Part of a small language model's weights.
Size: 10 layers, 2 heads of 64, vocabulary 4612, 3.69M parameters.
Each number is 200 + 40 x the weight over the matrix's rms, rounded and kept within 0 to 999. Layers, rows and columns count from 0.

# q: layer 5 attention query, 128x160, rms 0.0973, rows 50-85, columns 0-31
# k: layer 5 attention key, 128x160, rms 0.0894, rows 50-85, columns 0-31
# v: layer 5 attention value, 128x160, rms 0.106, rows 0-63, columns 0-31
# o: layer 5 attention output (transposed), 128x160, rms 0.0925, rows 0-63, columns 0-31
q50,202,213,216,247,218,239,175,197,206,215,168,238,189,244,197,181,98,173,230,156,180,221,155,192,229,186,193,204,219,255,199,205
k50,150,219,191,216,188,214,193,146,196,243,204,207,215,248,219,240,223,269,229,248,211,173,156,242,260,157,212,246,191,212,188,135
q51,209,197,173,213,225,194,261,207,203,220,206,220,161,185,225,248,144,248,160,207,188,128,236,154,228,289,164,198,164,227,223,162
k51,219,173,228,210,176,185,191,158,290,155,223,172,281,206,157,257,212,216,239,194,220,287,232,177,261,251,216,219,207,193,145,295
q52,220,201,236,181,174,213,222,150,298,235,169,220,208,124,182,139,166,207,192,139,154,196,206,194,194,189,229,261,220,156,174,251
k52,184,187,187,217,267,181,193,223,148,189,195,157,217,221,204,238,154,173,207,206,212,150,163,216,193,191,187,196,176,219,182,119
q53,146,129,236,227,232,196,219,168,209,161,206,251,172,208,115,284,214,148,121,270,246,243,194,234,177,222,231,267,134,224,202,218
k53,234,262,170,184,193,173,171,181,268,188,189,248,183,192,258,168,174,172,222,181,145,209,273,163,217,210,177,195,217,189,247,375
q54,245,227,175,173,194,159,238,221,170,166,217,180,220,186,203,191,179,286,264,291,201,212,127,253,185,182,180,107,178,209,193,226
k54,184,195,181,192,187,232,205,205,142,235,130,148,163,229,133,237,147,221,213,158,138,206,201,217,150,234,199,261,206,210,190,118
q55,209,200,155,173,202,188,201,202,186,180,244,164,220,172,243,252,186,91,136,167,254,253,219,208,194,255,198,228,160,228,197,250
k55,250,161,160,278,197,144,199,204,226,242,215,264,248,211,285,179,201,202,141,201,238,200,203,135,230,95,166,169,264,158,202,299
q56,154,210,259,216,180,250,194,238,242,221,194,131,154,200,199,165,175,176,101,233,256,184,186,235,192,145,233,185,189,199,202,215
k56,207,248,206,220,193,238,204,196,183,195,236,211,184,242,166,249,232,241,218,175,166,192,259,73,257,252,227,228,207,185,180,159
q57,186,144,154,122,219,155,165,283,188,169,242,186,252,219,218,218,252,167,311,199,197,222,312,229,193,172,180,190,243,208,135,198
k57,226,166,181,210,207,201,163,169,227,201,188,226,192,149,235,167,201,204,194,175,233,223,180,143,215,179,191,151,249,162,232,271
q58,186,216,205,163,210,117,195,275,191,214,148,171,201,258,168,194,176,241,251,143,170,149,235,202,245,171,133,220,184,207,220,227
k58,180,244,174,186,174,255,128,179,264,184,194,181,187,165,210,252,243,216,209,232,163,234,239,184,292,341,180,174,156,204,158,279
q59,225,248,164,269,219,184,158,147,237,243,265,145,228,231,95,245,163,134,204,154,173,226,185,208,199,275,189,204,168,211,244,155
k59,255,204,247,101,266,174,201,235,232,220,253,235,193,211,310,110,257,162,194,233,226,210,224,206,143,182,227,81,201,220,139,308
q60,213,206,207,209,224,117,202,260,190,240,190,134,224,213,153,269,232,223,248,206,190,192,172,193,216,221,138,178,159,211,228,216
k60,221,171,208,134,198,183,125,220,253,181,219,214,188,200,188,235,244,201,186,157,169,271,208,211,252,309,234,179,201,181,167,265
q61,216,246,206,182,115,247,135,219,157,243,215,161,271,196,226,174,226,216,257,191,129,188,115,240,224,210,152,183,190,237,211,214
k61,191,199,267,191,239,204,216,178,222,247,180,217,227,182,164,217,219,212,115,210,222,116,128,170,218,200,262,250,189,179,118,195
q62,218,157,203,189,161,168,260,181,203,235,237,151,215,226,189,221,191,180,157,193,151,191,157,210,173,255,183,192,144,195,169,175
k62,238,206,186,216,234,194,151,237,229,141,227,216,178,141,214,182,174,213,204,199,173,232,232,156,265,203,196,191,192,175,215,262
q63,189,138,246,190,187,233,190,185,142,162,210,190,247,211,225,169,260,239,242,134,214,199,219,183,204,207,215,203,242,189,214,243
k63,195,198,171,220,187,145,205,201,179,204,270,187,229,195,187,182,198,220,238,208,221,205,186,158,189,169,230,158,220,192,253,227
v0,190,227,224,222,165,243,171,185,221,209,147,135,251,208,161,166,207,206,226,212,285,201,196,189,202,208,157,204,242,237,256,239
o0,199,181,162,227,172,172,260,295,247,132,215,212,190,163,222,150,177,153,255,241,134,221,246,192,170,241,200,217,213,157,197,160
v1,210,252,224,84,214,225,180,200,170,191,218,274,160,122,190,247,223,180,283,161,176,108,221,262,281,205,229,261,196,175,208,161
o1,175,258,222,152,292,229,188,202,236,270,190,187,183,307,223,212,171,224,238,275,207,225,222,198,166,173,165,110,162,204,230,246
v2,209,152,194,230,142,212,240,213,188,194,231,221,125,224,231,152,206,266,210,171,182,193,232,201,211,160,215,194,183,229,139,179
o2,175,245,229,185,181,187,160,243,203,190,191,206,245,199,253,185,177,211,182,184,200,221,196,135,155,95,231,181,233,219,202,216
v3,140,204,188,174,145,197,239,126,183,205,164,197,256,206,130,196,208,199,219,221,255,272,185,202,215,146,233,153,219,219,157,199
o3,217,241,229,248,219,185,138,238,218,230,200,261,235,196,177,195,215,179,186,226,124,117,226,183,163,202,154,220,177,246,272,124
v4,223,272,231,93,253,235,165,215,214,132,196,204,208,227,191,142,230,211,198,138,175,202,226,157,202,216,184,219,165,192,213,223
o4,178,164,193,225,170,224,199,192,232,209,228,187,176,209,203,280,158,184,231,281,152,258,182,224,232,157,117,155,239,201,194,195
v5,257,215,281,150,216,223,125,187,239,183,174,139,130,288,193,123,221,246,167,135,221,230,251,207,169,179,171,199,170,144,118,207
o5,195,275,167,204,199,216,145,217,180,182,196,285,167,169,243,204,219,137,227,252,210,247,212,158,240,191,161,219,233,316,197,213
v6,211,338,197,217,119,189,197,209,196,197,165,199,128,231,303,191,175,237,306,207,192,248,130,233,236,247,221,183,151,156,196,234
o6,152,152,187,108,188,148,185,214,170,158,220,224,232,175,175,247,194,116,198,172,236,172,218,200,172,156,218,210,246,128,181,221
v7,267,216,213,269,226,191,196,164,228,235,171,192,207,253,233,244,161,229,202,281,261,118,146,212,196,215,198,190,186,197,203,222
o7,203,138,203,185,150,200,267,179,175,158,218,192,151,156,159,119,165,188,180,192,235,241,225,202,275,277,134,204,159,223,188,171
v8,268,150,261,286,185,239,183,218,195,211,189,189,202,210,247,187,235,175,115,224,247,122,233,211,150,137,229,211,202,177,190,178
o8,193,274,171,199,218,213,216,167,197,159,197,179,238,151,155,216,209,195,163,206,150,335,196,217,125,175,169,209,245,155,143,223
v9,154,165,211,246,221,260,217,169,190,197,307,157,186,182,242,171,179,194,283,260,218,186,168,260,226,190,241,242,162,166,201,225
o9,209,184,151,176,166,146,220,189,233,226,169,276,172,242,164,194,228,190,241,185,185,260,169,184,222,198,178,247,200,246,183,233
v10,228,171,139,225,204,204,213,182,192,197,232,220,230,58,243,211,184,212,242,258,160,277,243,178,170,244,208,175,244,246,202,121
o10,254,214,214,130,159,186,220,178,185,252,225,236,282,260,240,198,159,122,164,131,195,149,171,141,209,227,185,189,173,157,221,248
v11,196,251,214,224,103,183,197,249,141,290,182,257,250,165,199,127,232,201,234,259,229,226,185,200,227,176,236,156,142,151,208,199
o11,267,137,208,250,236,231,234,180,204,149,224,228,259,256,211,157,150,190,132,179,197,190,212,193,170,255,123,279,212,210,215,240
v12,219,101,200,219,201,190,270,245,236,187,170,192,197,175,172,179,194,207,119,194,176,197,270,196,158,175,217,220,185,188,184,179
o12,183,255,209,240,189,224,182,183,181,229,189,203,175,147,285,166,220,182,234,175,201,236,181,169,190,248,215,191,242,173,239,211
v13,218,199,197,101,169,188,177,209,141,188,152,284,257,126,194,204,255,204,239,224,208,222,130,246,163,245,227,152,269,202,246,175
o13,209,254,205,167,215,187,211,231,168,178,223,168,247,297,220,156,182,222,148,150,158,171,208,199,256,192,177,210,247,177,196,204
v14,189,112,195,259,181,211,210,223,246,166,192,118,208,179,280,196,183,251,219,247,219,264,166,173,218,207,241,164,203,168,225,180
o14,197,198,209,165,220,179,219,182,172,241,158,262,241,200,114,220,191,166,186,176,201,172,255,199,163,133,198,279,194,186,166,291
v15,242,221,229,148,255,188,197,172,203,173,248,228,182,243,218,187,200,232,185,234,152,205,207,204,123,226,157,205,239,207,217,183
o15,192,215,177,198,187,190,198,173,164,235,292,183,190,136,232,210,166,187,229,205,166,155,200,226,196,161,147,180,218,193,217,237
v16,224,162,147,181,247,221,220,245,203,203,207,219,174,178,209,210,163,193,146,168,189,248,182,105,184,278,228,165,174,237,235,150
o16,194,196,239,210,182,208,160,167,216,217,231,217,200,231,234,150,172,231,249,233,251,165,281,200,225,167,178,224,207,205,236,236
v17,214,231,208,163,165,234,249,123,231,235,192,164,217,188,173,251,238,280,144,256,214,225,142,152,226,235,194,145,230,204,130,244
o17,206,194,193,203,216,220,165,185,213,156,154,286,234,226,214,162,170,217,238,163,224,160,202,178,187,167,168,194,216,154,286,173
v18,181,206,186,102,238,141,165,152,162,177,264,224,202,182,227,218,170,211,188,154,183,240,171,171,213,199,228,203,190,243,233,141
o18,118,219,206,254,206,273,159,195,180,257,176,201,132,226,163,223,127,209,213,199,180,195,201,190,251,181,251,194,230,216,190,207
v19,201,187,294,210,269,209,188,222,195,162,159,176,151,179,198,292,204,151,185,230,228,157,189,208,231,276,232,214,191,223,153,283
o19,150,228,168,228,196,199,209,179,227,205,211,214,185,230,248,130,145,286,225,209,159,208,293,269,174,209,235,228,235,241,148,260
v20,197,194,206,220,206,231,169,215,186,183,158,182,263,97,248,210,249,212,212,153,185,199,178,175,179,167,306,186,167,221,214,181
o20,243,184,187,153,240,198,227,183,282,216,234,150,140,213,165,204,223,197,180,253,245,248,187,206,193,208,199,147,228,124,264,194
v21,126,258,228,157,276,183,246,146,196,124,188,163,97,216,204,275,135,165,240,244,172,229,174,266,166,298,141,234,140,229,225,238
o21,242,244,193,169,146,199,202,252,203,234,247,233,268,154,236,189,177,264,199,230,189,93,150,192,227,178,165,164,205,202,165,173
v22,192,266,193,212,162,170,204,184,243,187,215,273,193,259,254,184,143,169,233,198,207,215,215,275,261,213,169,229,149,133,249,208
o22,203,170,234,197,179,206,255,226,141,137,161,170,230,170,195,215,236,286,183,169,139,188,185,165,221,151,222,151,205,194,185,221
v23,201,235,221,173,231,143,136,150,247,160,210,211,153,205,199,210,203,184,230,144,181,245,168,204,181,172,191,192,200,167,150,207
o23,180,228,163,231,202,221,248,195,181,228,127,195,205,223,158,220,217,213,196,204,207,161,172,212,255,220,186,165,208,282,232,207
v24,233,192,208,268,186,255,143,193,255,217,262,209,194,234,221,158,189,102,159,256,165,146,167,180,133,203,208,203,212,204,199,199
o24,215,147,191,251,189,155,203,197,171,189,186,182,206,194,221,221,178,282,196,194,192,289,221,161,250,236,217,216,133,211,168,222
v25,259,141,258,165,265,262,163,225,184,174,114,206,212,224,197,113,268,234,84,182,220,183,206,289,207,194,160,239,225,204,154,170
o25,189,227,165,240,249,222,289,213,126,211,217,121,250,234,156,220,122,206,253,228,154,206,185,203,228,215,151,151,271,230,280,175
v26,194,217,206,158,127,195,160,238,161,189,205,232,210,163,225,197,215,203,193,244,162,152,207,240,212,278,177,233,143,159,305,195
o26,198,216,178,190,158,193,243,237,233,178,293,189,217,238,118,169,134,210,202,172,236,199,185,162,238,137,221,225,219,189,146,157
v27,173,196,135,209,256,183,231,163,142,188,297,174,138,201,238,269,187,223,246,165,217,209,173,186,189,196,249,223,217,240,282,176
o27,190,247,232,179,177,191,144,161,304,228,180,137,177,168,149,209,221,181,136,201,240,126,144,189,230,181,218,230,190,212,116,246
v28,184,257,184,227,142,216,171,173,230,168,281,191,173,189,229,120,188,193,201,241,155,197,243,200,283,159,154,174,210,167,187,117
o28,216,219,233,206,202,213,233,241,203,263,179,180,176,229,224,200,230,175,173,164,280,207,192,211,120,209,168,214,245,192,259,213
v29,177,228,137,240,198,204,143,214,164,266,196,188,257,150,229,162,211,146,263,191,177,203,186,206,172,90,251,196,182,158,272,160
o29,189,207,140,221,206,181,299,132,236,201,208,215,164,169,216,196,208,208,153,234,215,208,133,137,238,189,172,177,232,157,165,229
v30,137,174,154,118,197,195,159,218,229,219,232,290,306,270,248,182,183,189,178,150,170,261,207,117,163,171,191,190,195,176,209,146
o30,206,199,186,264,120,231,245,215,157,195,264,187,174,174,190,200,195,237,235,206,196,198,155,205,210,202,209,143,197,174,288,175
v31,218,185,179,144,231,193,210,250,177,122,222,218,158,168,222,151,215,204,151,173,229,192,207,216,230,276,172,217,170,209,220,236
o31,158,219,158,187,211,269,202,195,161,249,153,136,164,250,152,185,194,142,231,191,111,198,176,224,131,134,215,255,227,203,202,142
v32,202,176,143,153,198,210,235,192,222,129,125,226,189,162,247,275,217,193,150,176,135,229,200,252,253,170,206,176,239,142,172,237
o32,220,242,237,179,215,182,193,185,191,217,177,197,197,264,168,157,237,191,242,201,223,225,190,163,234,176,165,201,187,201,156,150
v33,185,155,191,190,186,171,253,223,167,238,195,181,176,189,206,194,214,147,202,200,203,156,205,261,146,189,235,238,197,256,217,234
o33,220,208,194,133,178,168,171,195,265,241,214,191,253,147,226,255,205,214,163,180,205,221,197,153,135,254,217,159,208,177,240,172
v34,203,145,182,148,245,223,224,204,206,239,167,205,195,217,119,249,206,221,94,172,189,198,199,230,173,194,188,206,246,170,178,180
o34,197,219,244,189,203,180,171,160,153,154,214,125,219,164,160,216,193,227,220,158,139,181,223,159,239,209,190,151,254,229,253,193
v35,131,291,258,228,232,215,218,204,187,214,184,108,184,254,230,234,193,225,220,159,179,128,266,227,214,160,107,210,242,218,173,217
o35,263,117,182,194,195,237,220,262,193,242,214,259,213,150,224,205,228,175,221,234,252,204,143,212,141,246,225,179,158,212,210,230
v36,236,219,225,218,151,184,120,208,145,234,181,281,203,183,200,168,245,129,201,251,304,276,200,240,211,203,195,212,256,205,169,191
o36,198,211,169,202,165,242,174,230,190,187,253,194,231,251,166,195,216,255,206,180,159,187,133,190,199,186,162,167,130,265,224,201
v37,178,191,191,135,245,180,212,289,177,198,127,248,194,225,141,198,262,223,177,216,279,193,243,240,227,192,166,230,164,216,176,230
o37,224,175,169,215,164,210,153,186,266,266,232,157,225,247,215,195,207,276,244,206,157,202,244,204,168,162,189,191,167,195,184,243
v38,146,352,199,103,126,157,208,255,199,179,196,246,218,254,219,126,223,200,281,177,195,204,179,311,248,200,192,187,127,148,274,207
o38,197,195,235,229,250,295,215,231,209,141,228,191,243,216,198,242,221,180,211,188,240,157,220,153,175,133,251,171,188,234,160,214
v39,232,155,128,239,200,122,182,264,189,259,218,184,183,190,204,189,187,181,277,237,163,186,183,151,212,180,226,251,232,208,270,177
o39,178,211,251,211,164,174,230,198,215,132,205,232,142,240,185,176,170,198,111,161,267,237,265,211,152,184,209,193,140,207,148,210
v40,210,171,217,200,177,224,207,199,263,139,218,257,203,193,249,199,160,167,201,221,242,208,241,232,200,251,197,173,185,176,185,218
o40,220,207,208,179,203,210,142,220,190,215,136,218,193,209,202,197,236,193,196,218,171,193,195,199,222,128,227,177,228,195,167,189
v41,200,299,191,233,170,203,133,175,152,236,226,178,137,220,194,166,168,215,262,250,217,236,156,246,237,178,147,178,135,206,197,180
o41,243,193,205,280,151,203,253,242,269,135,199,203,218,203,150,179,168,252,221,231,222,176,218,167,132,227,228,295,164,279,181,195
v42,218,229,162,173,115,233,206,209,163,204,261,251,213,291,147,158,189,155,178,155,203,270,233,140,194,233,176,228,263,198,250,169
o42,225,210,176,253,110,235,183,225,129,168,166,136,186,170,178,137,221,249,231,189,216,214,189,232,144,155,193,164,194,165,194,169
v43,270,204,107,162,116,184,214,164,255,220,278,226,222,230,281,230,144,235,168,218,247,213,115,164,155,234,172,169,257,248,185,155
o43,198,172,232,174,213,205,220,252,107,135,183,189,187,140,166,265,220,169,276,166,178,176,204,159,196,265,183,169,211,127,260,248
v44,224,143,139,204,195,241,238,206,176,220,226,291,215,197,238,186,245,174,152,219,229,216,170,174,190,159,135,195,188,270,223,190
o44,158,194,184,227,188,164,205,208,202,245,131,136,188,193,173,153,201,261,199,211,129,224,220,167,232,195,211,133,220,112,212,263
v45,180,240,149,168,243,205,168,167,185,164,233,195,171,147,170,207,178,109,251,155,180,181,197,179,175,194,280,268,120,209,207,152
o45,128,178,211,209,236,174,223,212,208,182,233,185,167,268,228,223,252,241,228,204,213,257,131,223,304,201,175,205,187,176,160,270
v46,178,253,163,213,190,144,169,139,152,231,160,216,207,194,179,183,230,205,236,131,220,282,176,192,271,135,249,219,128,102,257,174
o46,192,196,216,247,209,259,202,158,247,186,245,178,213,174,137,217,204,94,181,230,201,136,162,214,248,218,146,189,236,248,164,198
v47,205,157,213,228,220,197,299,216,194,289,207,132,123,211,183,170,192,187,216,219,214,113,181,162,199,228,161,159,209,246,212,221
o47,207,178,228,173,215,164,126,191,151,165,215,203,170,208,198,281,116,265,230,223,171,296,197,172,167,250,190,291,162,220,151,209
v48,228,183,158,204,166,191,223,169,171,178,217,283,143,246,191,209,156,229,236,247,168,223,184,212,254,203,212,220,153,204,188,203
o48,154,251,296,226,213,226,210,247,251,188,195,182,236,190,246,140,112,175,159,198,259,155,198,212,193,211,223,179,224,269,130,215
v49,204,221,135,188,138,177,185,150,103,248,228,256,265,204,160,161,219,168,219,215,169,176,227,250,155,200,173,133,254,201,175,150
o49,264,151,190,197,200,215,210,202,208,148,198,150,205,192,248,202,204,166,226,203,176,240,191,162,236,222,172,205,118,223,136,214
v50,181,189,199,117,201,276,116,262,184,205,221,235,201,228,196,155,200,176,232,221,268,183,124,199,195,188,191,254,174,195,164,210
o50,231,222,150,222,170,124,269,123,244,269,203,214,174,153,72,206,144,239,179,166,182,233,197,217,221,203,153,171,170,215,199,117
v51,224,271,194,201,163,176,234,204,165,177,196,175,164,253,180,212,197,242,266,228,251,239,194,148,212,171,161,162,163,121,244,220
o51,156,190,193,208,148,168,240,213,269,163,146,190,231,205,195,208,260,203,199,161,214,209,179,206,223,171,176,158,249,154,212,233
v52,247,160,270,242,194,226,200,230,266,217,223,169,232,251,201,81,186,190,199,231,205,248,131,207,178,192,194,239,182,197,216,175
o52,209,231,204,204,196,209,286,204,128,160,195,219,249,142,197,188,135,183,200,257,235,180,245,266,260,218,211,148,111,255,233,258
v53,165,113,84,195,188,210,268,241,192,212,184,217,177,213,207,247,195,227,186,187,228,235,140,132,282,244,243,222,168,192,231,141
o53,191,295,258,228,265,199,229,187,258,219,230,250,179,155,170,144,208,188,173,283,208,199,214,190,162,144,208,186,235,190,171,291
v54,208,236,189,249,191,150,203,193,183,272,238,151,204,159,228,163,197,175,287,205,256,212,203,212,143,169,233,166,187,207,240,223
o54,161,139,197,267,149,205,182,175,239,154,204,244,200,198,198,224,202,194,225,181,158,221,162,204,212,232,182,163,207,156,171,204
v55,230,246,242,190,221,186,161,157,238,192,251,151,166,289,230,219,158,195,158,183,137,166,253,190,230,239,130,223,233,185,156,206
o55,180,187,179,106,212,195,239,266,98,202,150,236,192,156,180,223,224,223,221,213,251,190,167,196,156,191,157,188,246,257,226,216
v56,187,179,226,218,143,171,284,205,208,182,188,159,159,173,196,237,138,217,320,186,229,144,141,208,222,194,155,177,97,193,210,265
o56,226,212,192,159,237,217,243,154,132,232,210,239,194,204,291,195,223,217,100,233,240,199,197,199,183,253,232,191,190,197,196,150
v57,124,184,206,263,199,209,198,187,140,203,153,227,240,168,158,181,231,178,192,236,233,221,308,203,184,137,210,212,169,258,182,188
o57,166,179,172,254,243,209,168,270,253,178,188,177,228,210,278,176,211,201,222,143,154,204,176,291,156,206,199,191,226,190,188,199
v58,153,174,185,135,146,183,188,220,150,183,259,173,252,177,206,155,223,230,194,184,188,168,172,188,157,142,202,237,181,188,206,180
o58,258,197,188,206,250,199,182,122,219,207,178,236,179,131,235,190,193,193,193,179,210,202,185,209,210,242,174,167,214,236,229,139
v59,196,136,218,236,196,187,206,116,201,201,151,158,182,174,163,205,153,290,211,211,208,229,238,242,230,157,167,136,236,229,201,219
o59,187,291,278,180,203,192,204,272,144,213,178,258,209,190,204,154,233,211,185,189,249,191,133,190,170,262,169,211,193,214,214,150
v60,263,157,218,256,215,210,200,116,203,291,212,169,205,230,178,230,127,170,193,166,153,136,223,163,184,154,156,186,212,213,192,185
o60,151,225,201,168,241,117,196,171,184,121,240,205,187,232,213,232,222,208,206,199,205,244,182,191,154,192,178,179,196,184,212,250
v61,219,195,119,296,258,180,209,241,222,231,221,182,222,160,275,178,182,195,183,189,193,190,209,196,163,159,268,252,230,170,271,130
o61,202,124,213,231,165,219,194,163,200,287,209,192,233,140,124,263,206,197,241,192,235,237,165,232,180,157,145,280,134,222,195,205
v62,233,187,214,185,184,196,189,176,224,248,217,202,221,129,244,126,246,248,169,150,195,189,165,234,200,212,200,213,201,220,208,188
o62,148,190,227,278,218,246,172,175,143,162,175,176,196,252,196,224,130,159,197,246,235,191,211,213,231,182,254,211,204,232,230,163
v63,211,201,149,84,220,199,209,259,233,195,183,244,161,202,213,175,232,177,276,181,186,165,124,233,270,246,201,262,133,144,206,212
o63,169,166,215,134,173,153,234,216,223,246,152,223,172,187,224,209,159,146,210,161,218,241,189,103,190,159,298,178,222,244,183,247
q64,263,241,268,228,184,230,224,222,210,236,218,173,227,172,199,153,183,266,197,117,172,207,155,177,143,250,196,208,304,162,122,174
k64,131,227,187,287,193,202,210,221,174,196,198,177,224,224,133,236,258,225,223,224,154,167,209,249,158,207,262,230,168,196,244,0
q65,184,255,156,179,242,237,190,162,250,181,207,195,171,277,140,226,222,142,175,281,294,130,258,138,169,207,290,203,141,198,237,184
k65,264,145,190,114,154,224,217,175,306,190,276,235,242,163,338,120,183,199,208,176,203,211,164,177,243,172,120,163,239,214,219,331
q66,203,236,223,251,137,127,199,255,181,209,229,189,224,95,258,180,232,272,224,81,181,210,131,238,158,206,206,177,281,170,226,205
k66,131,215,198,269,214,208,214,248,180,176,172,199,202,232,129,204,233,220,237,208,155,173,171,202,196,237,279,216,155,176,234,29
q67,200,219,253,263,231,220,196,247,149,237,203,238,204,174,224,184,213,200,174,92,194,140,153,167,257,152,271,223,247,192,175,224
k67,144,252,226,270,160,254,190,224,209,165,151,198,166,273,101,224,211,222,238,231,179,146,157,242,192,226,219,255,154,239,209,30
q68,208,186,208,190,264,264,201,235,232,158,205,140,233,174,193,106,182,297,219,121,202,210,226,159,241,261,166,190,215,174,238,192
k68,218,182,202,243,187,138,191,188,188,176,213,234,275,196,250,219,307,217,180,229,181,220,127,203,148,176,178,151,272,181,220,233
q69,205,131,263,200,226,129,223,263,174,246,217,170,261,181,180,228,196,200,211,171,177,247,171,193,194,225,161,201,206,207,192,160
k69,201,142,153,155,180,230,165,167,196,207,210,157,246,137,181,220,146,200,181,225,176,196,178,196,205,182,114,159,194,197,183,264
q70,198,174,189,138,156,183,247,218,160,245,192,231,139,212,218,241,143,214,217,154,183,201,177,198,179,192,171,216,158,215,180,235
k70,228,224,208,170,268,183,187,219,237,163,148,256,182,172,187,151,187,114,194,204,245,173,229,164,257,191,253,234,184,240,167,198
q71,196,210,283,277,210,189,191,186,227,217,179,235,250,195,234,186,249,265,162,221,138,218,217,204,195,207,152,187,258,123,241,219
k71,185,155,199,176,163,190,243,187,206,213,219,44,168,157,150,210,103,158,204,151,199,227,259,241,171,189,178,238,252,191,183,171
q72,104,135,168,276,161,136,228,193,161,148,154,147,226,265,178,247,198,272,209,152,203,286,187,182,124,195,152,163,206,140,208,182
k72,302,197,191,164,242,230,202,164,200,205,252,185,176,157,187,191,238,161,165,232,153,230,280,250,216,202,179,188,197,160,258,238
q73,128,176,134,194,188,136,230,259,220,157,127,209,207,178,181,168,209,273,151,206,242,188,208,264,259,199,131,192,186,152,230,158
k73,267,182,202,226,219,217,218,154,215,233,240,180,185,166,189,178,203,142,193,231,173,186,200,194,160,229,137,209,212,210,197,290
q74,196,143,159,136,196,197,216,183,166,197,174,192,179,236,191,124,179,181,264,121,247,161,191,257,221,187,167,253,124,225,139,168
k74,268,188,195,243,225,209,195,188,238,211,251,170,220,209,197,287,218,203,200,247,204,202,151,209,158,252,119,163,223,186,194,278
q75,216,141,203,190,238,234,202,184,150,218,190,166,199,211,195,184,195,206,215,149,209,167,202,244,239,156,233,191,205,208,168,244
k75,193,207,237,292,140,162,195,210,198,156,214,173,195,219,189,248,196,155,211,218,208,236,166,230,184,164,156,202,213,154,249,236
q76,145,173,250,197,254,243,159,182,264,179,175,202,221,174,234,184,226,189,277,161,249,161,225,169,154,157,231,175,201,201,225,155
k76,213,184,208,229,166,253,195,219,176,185,213,180,198,255,148,221,215,234,233,211,164,162,170,221,209,248,236,222,183,219,227,92
q77,131,220,242,199,207,150,169,245,247,263,180,208,252,211,197,195,183,192,138,215,212,189,188,220,240,245,188,143,264,196,221,190
k77,171,183,179,205,194,234,205,262,182,199,177,185,215,191,120,203,124,168,241,121,179,179,149,199,234,188,194,269,198,248,225,128
q78,188,166,151,179,237,190,203,265,123,218,204,170,222,194,219,264,148,181,220,142,213,265,221,192,205,194,197,257,188,229,183,228
k78,233,170,204,196,208,206,200,181,222,142,199,180,170,185,218,189,276,176,207,221,215,208,177,224,201,105,177,197,253,161,229,300
q79,198,174,217,180,237,196,196,216,123,201,225,142,225,208,172,214,125,193,267,246,293,185,162,244,252,215,147,221,84,260,202,162
k79,320,196,235,148,227,224,227,194,205,186,241,249,226,129,228,164,260,187,200,251,213,256,143,121,195,261,161,216,214,249,213,265
q80,168,197,174,177,161,176,191,178,247,198,267,216,197,192,175,143,115,221,224,223,138,272,217,244,220,142,190,203,226,125,175,202
k80,125,265,173,290,230,216,250,244,136,218,142,146,166,226,99,212,169,182,177,168,170,144,223,262,193,247,274,254,225,243,197,85
q81,207,207,155,144,152,153,108,206,190,266,180,203,237,201,210,147,145,227,135,110,181,235,176,281,205,221,146,209,188,181,202,194
k81,132,210,262,318,220,189,211,225,215,149,148,125,195,195,114,225,233,226,248,200,168,180,212,204,186,285,252,258,219,199,222,62
q82,119,221,170,138,288,202,219,205,194,200,249,245,156,248,159,231,228,157,148,201,189,153,207,194,173,195,250,249,160,207,252,156
k82,281,200,222,185,180,225,211,162,279,212,244,238,228,165,261,183,175,182,207,182,234,183,160,142,176,180,148,173,190,195,181,304
q83,198,231,279,189,189,196,176,185,221,247,173,193,216,263,145,247,204,137,195,194,157,163,205,166,115,223,294,219,182,162,222,155
k83,280,184,185,154,209,173,183,143,194,132,247,233,232,135,221,192,151,148,154,196,192,209,215,218,235,147,129,184,192,240,193,281
q84,217,244,179,182,196,176,196,170,196,232,179,178,273,202,193,178,192,170,229,100,190,173,225,202,220,205,150,180,138,199,338,225
k84,246,162,233,233,248,282,158,251,135,180,275,206,182,146,288,237,291,174,210,202,236,198,204,136,227,209,146,108,205,188,143,225
q85,254,217,210,213,206,259,173,210,273,168,239,209,190,195,219,152,242,226,207,229,226,159,206,200,224,168,226,189,199,254,243,154
k85,113,252,176,212,153,214,196,209,192,172,160,227,191,237,220,247,213,231,219,195,176,128,244,171,183,253,318,230,212,197,201,152